Weights of a small transformer language model.
Size: 12 layers, width 128, MLP 320 SwiGLU.
Training: 156M tokens, 4767 steps.
Each number is 128 + 32 x the weight over its row's rms, rounded and kept within 0 to 255. Layers, rows and columns count from 0. The size above them is the row's rms in percent of the matrix's.

# layer 3 attention value, 128x128, rms 0.111, rows 43-63, columns 0-63
size [106 103  96 104 101 101  93  97  93 104  96  91  84  97  96  94 103 103 131 106  90]
[[ 43 131 145 163  95 110 168  87  82  86  59  81 163 151 127 122 133 111 158 137 111 133  92 114 155  79 122 142 216 118  93 121 149 124 116  79 169 144 132 179 126 131 105  94 128  62 133 157 121 149 119 159 154  99 108 168 147 101 104 106 161 111 118 153]
 [138 152 127 142  93 142 158 151 166 126 150 162  61 100 103 127 114 135 142 205  97 159 153 161  92 141 113 140 122 143 123  59 163 189 145 100 146 177 157 135 177 101  28 119  82  99 194 120 136 156 104  95  91  54 133 162 126 123 122 128  74 164  99  90]
 [ 92 103  57 103  92 114 143 128 154 127 128  68 113 111 193 147 140 147 155 128 121 143 156 200 162 181 125  61 116 131 131 131 132 122 135 139 111  99 147 177 214 161  67 144 136 125  52 151 142 126  94 193  94 149 155 122  46 136 114 178 127 129 161 144]
 [162 107  86  51 120 105 139 178 183  87 179 118 165 157 219 144 104 180 124 119 113 134 170  90 107 144 160 139 112 131 126 174 130 159 146 126 196 127  84  93 159 124 119 106 174 163 142 125  98 153  82  99 143 122 177 113 171 117  93 172 138 134 140 124]
 [124 182  86  81  73 152 134 110 157  84 183 121 123 117 105 131 131 155 128 108 140 150 118 144 118  85 112 119 145 111 156 106 125 158 156 135 154 194 153  48  97 116  80  95 134 123  87 148 125 177 147 104 163 129  83  77 172 103 189  95 118 100 134 139]
 [114 115 160 117 130 151 165 156 123 107 163 136 157 161 141  94  75  92  88 168 125 167  91  79 168  97 149 124  82 136 151 124 166 111 128 115 131 123 103 172 129 121 193 100 102 102 113 167  97 147 122  99  85  68 112 100 164 137 118 107 207 100 154 171]
 [133  92  98  88 184  66 150 121 164 128 124 131 147 141 126  87 116  73 102 130 190 127  89 132 103 143 144 102 102 147 149 117 151  94 129  93 157 183 120 148 132 112 149 105 180  89 121 149 136 156 150 109 117 207  98 124 137 107 133 149 128 163  59  64]
 [ 81 148  72 126 147 175 139 111 137 139 101 100 132 132 160 121  96 113  98  68  78 170 167 129 148 132 115 128 125  99  82 131  96 109  77 122 173  82 116 183 159 168 129 118 107 114 128  99 163 104 118 130 100  84 108 132 175  93 117 166 120  83 171 129]
 [ 63 115 114 141 160 114 117 110  36 157 129 130 137  66 147 108 178 109 138 119 114 121 170 132 121 131 156 104 170 175 147 155 114 114 162 159 165 130 138 157 105 151 206 139 133 121 131  85 116 140 103 145 108 183 133 120 129 109 141 104 137  93 135 137]
 [ 88 103 144  97  85 116 100 172  52 153  80 134 135 139 124  93 128 141 144 145 129 124 116 100 103  95 146 143 102 119 151 103 142 129 160 162 163 149 108 149 181  41 111  85 102 123  87 113 133 152 138 151 154 130 151 132  74 134  90  89 145  83 118  65]
 [119 120 163  94 101  69 169  87  77 130 137  98 107 151 155 162 100 115 125 131 137 102 173 123 127 107 136 124 163 118 188 126 130 105 142 146 129 103  61 128 169 132 127 136 126 105 156 178 103  88 116 133 159 169 165 127 109 141  71  99 124 141 100 145]
 [156  60 130 169  83 124 134 121 130 128 145 156 135 156 130  64 121 164  81  87 170 129 127 145 159 131  82  95 152 211 112  59  98  84 116 134  94  79 121 114 152 136 131 137 118  99 158 129 140 128 115  92  61  98 130 149 130 175  91 135 111 145 127 168]
 [ 85  88 105 119 139 149 164 152 155 180 160 145 154  93 169 115 107 158 136  88 157 121 127 128 130  96 160 158 196 128 166 114 101 120 109 200 160 112 128 152 138 138  79 139 139 115 102  76 150 123 140 108 118 149 143 145  94 116 127 115 123  41 126 178]
 [155  74 131 129 105  85  97 105 119 131  95  82 102 138 105 116 113  92  97 144 116 108  89 142 169  90 115 157 121  91 126 183 128 168 109 138 151  77 116 101  96  54 179 155 117 177 151 153 130 112 124 126  74 137 160 175  69 111 133 105 112 138 123 110]
 [100 155 149 149 139 154 135 124 131 115 116 126 138 135  72 125 121 140 123 188 161  94 142 110 152 161 163  84 129 121 156 114 183 145 164 163 139  92 117 167  64 168 144 137 112 184 127 145 182 125 180 143 146  56  96 152 134  43 158 154 103 154  96 165]
 [ 95 145 125 119  89  87 136 115 127 146 131  98 102 182  65 214 148  66 157  56 100  65 112 166 162 145 101 142 131  85 112 121 122 153 132 131 142 132 143 105 151 126  99  71 166 140 172 161  42 133 164 121 133  83 108 118 122  88 134  79 104 158 112  50]
 [114 105  92 210 154  47 146 130 112 150 132  79 165 153  91 179 117 176 116 117 157 145 102 120 161 132 130 142  94 117 123  74 106 135 167 177 108  94 107 164  80 101 127 124 142 196 129 131 149  56  87 130 114 159 177 159  98  79 113 132 148 142 155 144]
 [126 101 119 152 129 157 118 115 118 147 132 196 159 175  86 120 149  90 156 155  83 147  98 169 110 175 136 132  89 100 130 148 152 148 111 126 110 123 116 125 148 149 160 135 154  77 134 165 113 144 137 123  29 135 137 102 136 124 163  83 171 153 104 126]
 [115 110 109  87 151 109 176 148 156 156 103 135 189 113 116 123  64 142  83 129 171 189  85 111 152 103 120  86 104  97 148 168  95  94 170 122 163 169 149 155  96 183 113 135 135 116 106 134  79 155 141 162  93 131 175 138 174 115 171 114 169  67 153 125]
 [123 150 113 126 128  61 135 106  82  64  79 137 145 128 119 137 164 118 177 143 129 151 120  83 101 151 140 137 143 186 131 136 110 143 135 177 148 143 107 118 123 125 101 100 102 114  33 103 143 113 168 134 105 129 149 102 119 179  82  94 173 146 139 137]
 [119 112 154 147 105 115 135 121 213 145 165 101 163 115 144 116 117 110 159 149  75 135 167 161 183 160 184 211 108 104 101 144 154 129 139 100 162 129 121 157 139 111 117  83 173 164 151 123 143 111 106 124 162 117 112 117 187 106  71 162 167 118 109 134]]
# layer 3 attention output (transposed), 128x128, rms 0.0899, rows 43-63, columns 0-63
size [108 106  82 102 100 100  95  97  81 111 111  81  85 104 106 101 103 100 129 111  85]
[[158 123 126 126 124 144  91 150 147 178 193 194 109  61 115 200 122 170  75 107  86 142 133 132 108 144  90  49  79 154 222 144 104 129 115 176  83 125  81  86 134 144 126 117 109  78  87 137 111 135 145 127 147 125 125 108 181 136 129 160 137 133 105 138]
 [132 107 112 198 175  70  85  90 119 155 134 141 184 163 159 141 101 126  90 136 136  78 127 155 123 150 151 165  94 128 135 144  69 200 181 117 113 179  55  96 127 117 165 147  95 109 155 123  83 134  72 133 106 102 173 126 103  69 129  24 129 151 138 112]
 [170 139 158 159 137  68 132 133 152  89 211 155 132 159 108 154 152 124 151 126 140 150 151 150 112 118 146 155 107 160  89 128 129 109 102 139 183 135 151 165  83 143 136 100 188 135 154 106 116 136 209 102 145  87  87 148 156 115 149  80 143 135  83 118]
 [190 144 189 182 177 162 137  72 135 112 175 104 111 162  91 145 136 101 117 137 123 210 128 103 168 186  82 145  39 113  77 144 105 103 119 180 186 124 174 154  74 107  94 126  75 128 176 127  92 124 159  73 152 104 147 144 137  91 101 165 146 164 148 133]
 [170 116 109 162 139 130  91 143 178 120 126 125 156 181 122 171 117  83 115  94 126 172 135 178 154 191 124 129 132 131 151 179 130 117 101 177 172  83  93 112 149 138 123 123 146  83 148 134  93  74  80 163 117 129 175 203 126 107 103 148 159 119  99  71]
 [ 99 118 150 137 144  73 139 118  70 131 145 155 122 123  85 144 136 178 140  78 138 139 136 139 102 113  86 134  97  42 112 173 117 177  83  75 107 169 108 133 147 139 131 129 125 120 134 117 165 127 143 101 152 114 125 105 133 130 126 121 118 140  96 144]
 [ 99 118  62  70  93 118 100 112 141 117 105 119  95 109 125 114 138 151 152 140 113 125 125 160 159 144  96  95  81 117 127 111  91 174  48 133 174 107  51 114 155 212 165  99 109 104 133 124  75 168  61 123 192  87 101 121 107 142 129 103 131 101 192 133]
 [143 165 110  86 126 121 145 130 101 140 125 125 131 137 128 101 134 138 145 174 118 160  87 159  96 109 153 159 101 131 160 168 158 127  56 113 170 199 174  79 156 109 109 140 134  84  87 155 137 111 202 192 168 111 160 155 138 207  70 106 107  94 130  83]
 [198 144 106 141  79 133 148 164 199 101  92 115  85 103 127 143 145 118 149 167 180 127 174 111 135 128 120 142 104 112 153 143 173 166  86 175 210 166 108 105 130 130  96 140 179 190  94 138 126  91 101 120 131  55 112  84 108 140 132 106 118 113 140 134]
 [173  94 156 125 130 128  91 145 200  60 163 149 105  94 121 157 160 122 114 109 128 100 156  76 123 147  98  94  73 117 168 110 101 125 126 108  76 101 108 192 119 108 154 101 152 119 110  93 100 159 135 125 145  90 100  62 169 123 148 124 184 189 190 207]
 [137 162 156 124 163 136 126 143 159  97 122 149 147 113 138  78 127 128 112 120 169 131 166  78 111 121  74 120 114 110 164 110 124 114 157  97 142  77 145 130 131  93  64 121 102 122 101 170  61 139 112  86 110 140 117 165 100 117 182 169 118 144 111 141]
 [ 45 173 159  93 162 172 173  94 124 122 138 134 170 125 142 138  94 120 194 131  91 207 129  87 114 112 125 135 131 148  91 182 141 126 156  65 113 166 141 116 124  94 153  83 145 155 119  59 146 181 107  98 102 140 107 127 100  78  83 117  36  76  87 115]
 [129 147 122 115  80 173  73 237 106 142 125 108  99 110 149 162 125 103 163 187 122 140 180 146 111 113 134 129 100 101  85 183 149  65 148 148 166 124 120 149 148 121  82 131 194 153  97 125  72 140  97 201  87 149 148 128 125 119 136 158 116 166 142  51]
 [ 59 136 128  77 153 135 109 145 199 144 100 122 110 104  59 160 160 162 120 119 116 107 162  90 146 134  85 126 149 150 140 108  63 107 146 142  81 110 166 199 154 141 139  94 118 115 106 163 107 138 177 175 169 111  82  63 116 118 149 127 123 169 135 149]
 [182  98 103 122  89 142 133 143 176 155 116 114  98 121  98 152  90 161 144 116 136 133 164 176 154 128 148 151 170 203  91 149  60 140 179 178 145 135 116 114 124 123 116 120 161 169 126 103 142  70  99 109 177 127 129  95 116 124 162 130  74 115 104 101]
 [146  85 157 110 157 111  89 104 167 151 134 135 112 153 119 121 174 150  99  81 100  79 146 156 112 110  98 125 149 106 159 117 142 110 157 176  36  95 117 131 136  88 127 126 101  76  63 141 136 161 150 153 177 140  90  96 141 177 216 157 125  94 153 143]
 [173 145 116 114 158 198 113 141 128 124 132 109  52 142 114 120  85 133 135 110 142 121 166 140 114 151  87 136 117 168 123 126 115 105 146 120 115 128 216 138 106 143 111 155 117 153  91 150 130 156 186 156 146 149  67 143 123 167  90 129 112 110 169  56]
 [ 82 130 166  89 128  83 158 152  78 159 105 136 186 115 159 132 135 123 143 100 138 140 132 121 134 156  69 147 120  95  80 129 127 141  66 109 101  81  80 158 136 112 209  77 198 156 135  94 124 112  94 108 150 104 107 112  48 129  84  67 143 101 128 179]
 [132 138 196 119 119 149 122 157 141 149  93  97  85 146  60 151 120 101 139 115  99 143 173 150 130 136  80 102  83  92 133 111 168 140  70 170 170  92 160 114 127 147 169  76 125  90 116 151 100 142 148 140 189 101  94  93 152 162 141 165 173 161 114  92]
 [136  99 136 106 113 149 156 161 146 122 155 144 107  83 106 146  36 151 139 142 119  81 158 110 142 108 130 126 101 117 144 119  75  90  91 133 139  80 121 170 115 147 170  76 156 104 143 111  58 126 112 139 132 138 131 111  85 115 110 130 140 174 133 177]
 [111 129  87 130 139 103 100  52 119  68 163  77  88 130 114 181 132 133 156 165 100 115 133 151 126 159 116  87  58 155 144 139 104 128 103 108 116 178 154  68 172 136 138 138   0 111 134 161 188 141 127 126 133 109 159 120 133 126 148 113 169 140  77 139]]
# layer 3 attention query, 128x128, rms 0.132, rows 64-67, columns 0-63
size [ 97  90  96 101]
[[ 57 100 129 106  56  12 136 135 116  72 130 112 123 155 133 168 134 136 167 101 170  82 121  76 131 171 127 104  97 135  95 147 135 163 142  75 155 131 148 144 155 101 118 108  82  99 150  96 162 136 160 149 131 114 204 157 115  81  98 177 151 159 153 133]
 [181 155 110 131 116 117 172 118 126 112 134  90 143  36 144 127 123 101 147 140 127 150 125 162 127  76 122 137 119 118 116 188 166 108 125 140 188 138 144 192 117  39 123 120 130 139 144 120 147 141  92 148 157 108 147 101 133 128 160 148 124 157 138  46]
 [131  48 145 168 124 112  79 108 122 114  95 126 181 128  67 126 174 110 116 107 154 120  68 161 157 175 134 138  77 144 103 127 174 106 136 140 139 101 173 123 118  79  85 103 116 139 147 138  95 123 162 144 177 134 165  90 164  99 123 151 134 185  86  91]
 [192 142 139 117 112 213  79  72 141  86 146  91  77 100 177 134 135  66  83 115 111  92 159 102  95 148 107 135 194 144  78  74 140 155 108 120 131 150 115 108 161 131 169 177 141  88 158 142 100 140 133 105 116 140  91 100 115 122 165  96 149  98 149 116]]
# layer 3 attention key, 128x128, rms 0.14, rows 64-66, columns 0-63
size [111  88  87]
[[116 103 124  97 110 178  85  82  79 151  86  86 120 130 153 100 142 116 175 178 115 204 170  78 160 143 150 140 145 120  76 127 132 162 162 167  67 105 107 106  67 144 152 112 101 131 163 104  69  99 130  94 128  97 104 143 180 103 125 168 159 126  64 133]
 [164 141 140  95 156  42 142 110 106 108 125 124 131 158 129 199  93 165  20 114 134 137 134 149  93 127 123 164  86 115 116 136 107  93 178 124 117  83 117 162 166 140 152 109 152 106 159 108 151 165 112 173 152 118 131  99  87 157 138 185 112  90  84 116]
 [155  92 121 104 151 163 141 104 142 134 143 133 119 155 115 177 111 104  81 103 124  95  69 129 131  92 106 142  49 152 115 161 119 158 150 157 134 129 116 126 126 157 121 139 170 152 115 157 160  94 111 162 157 116 143 144 112 112 146 144  99 132 160 132]]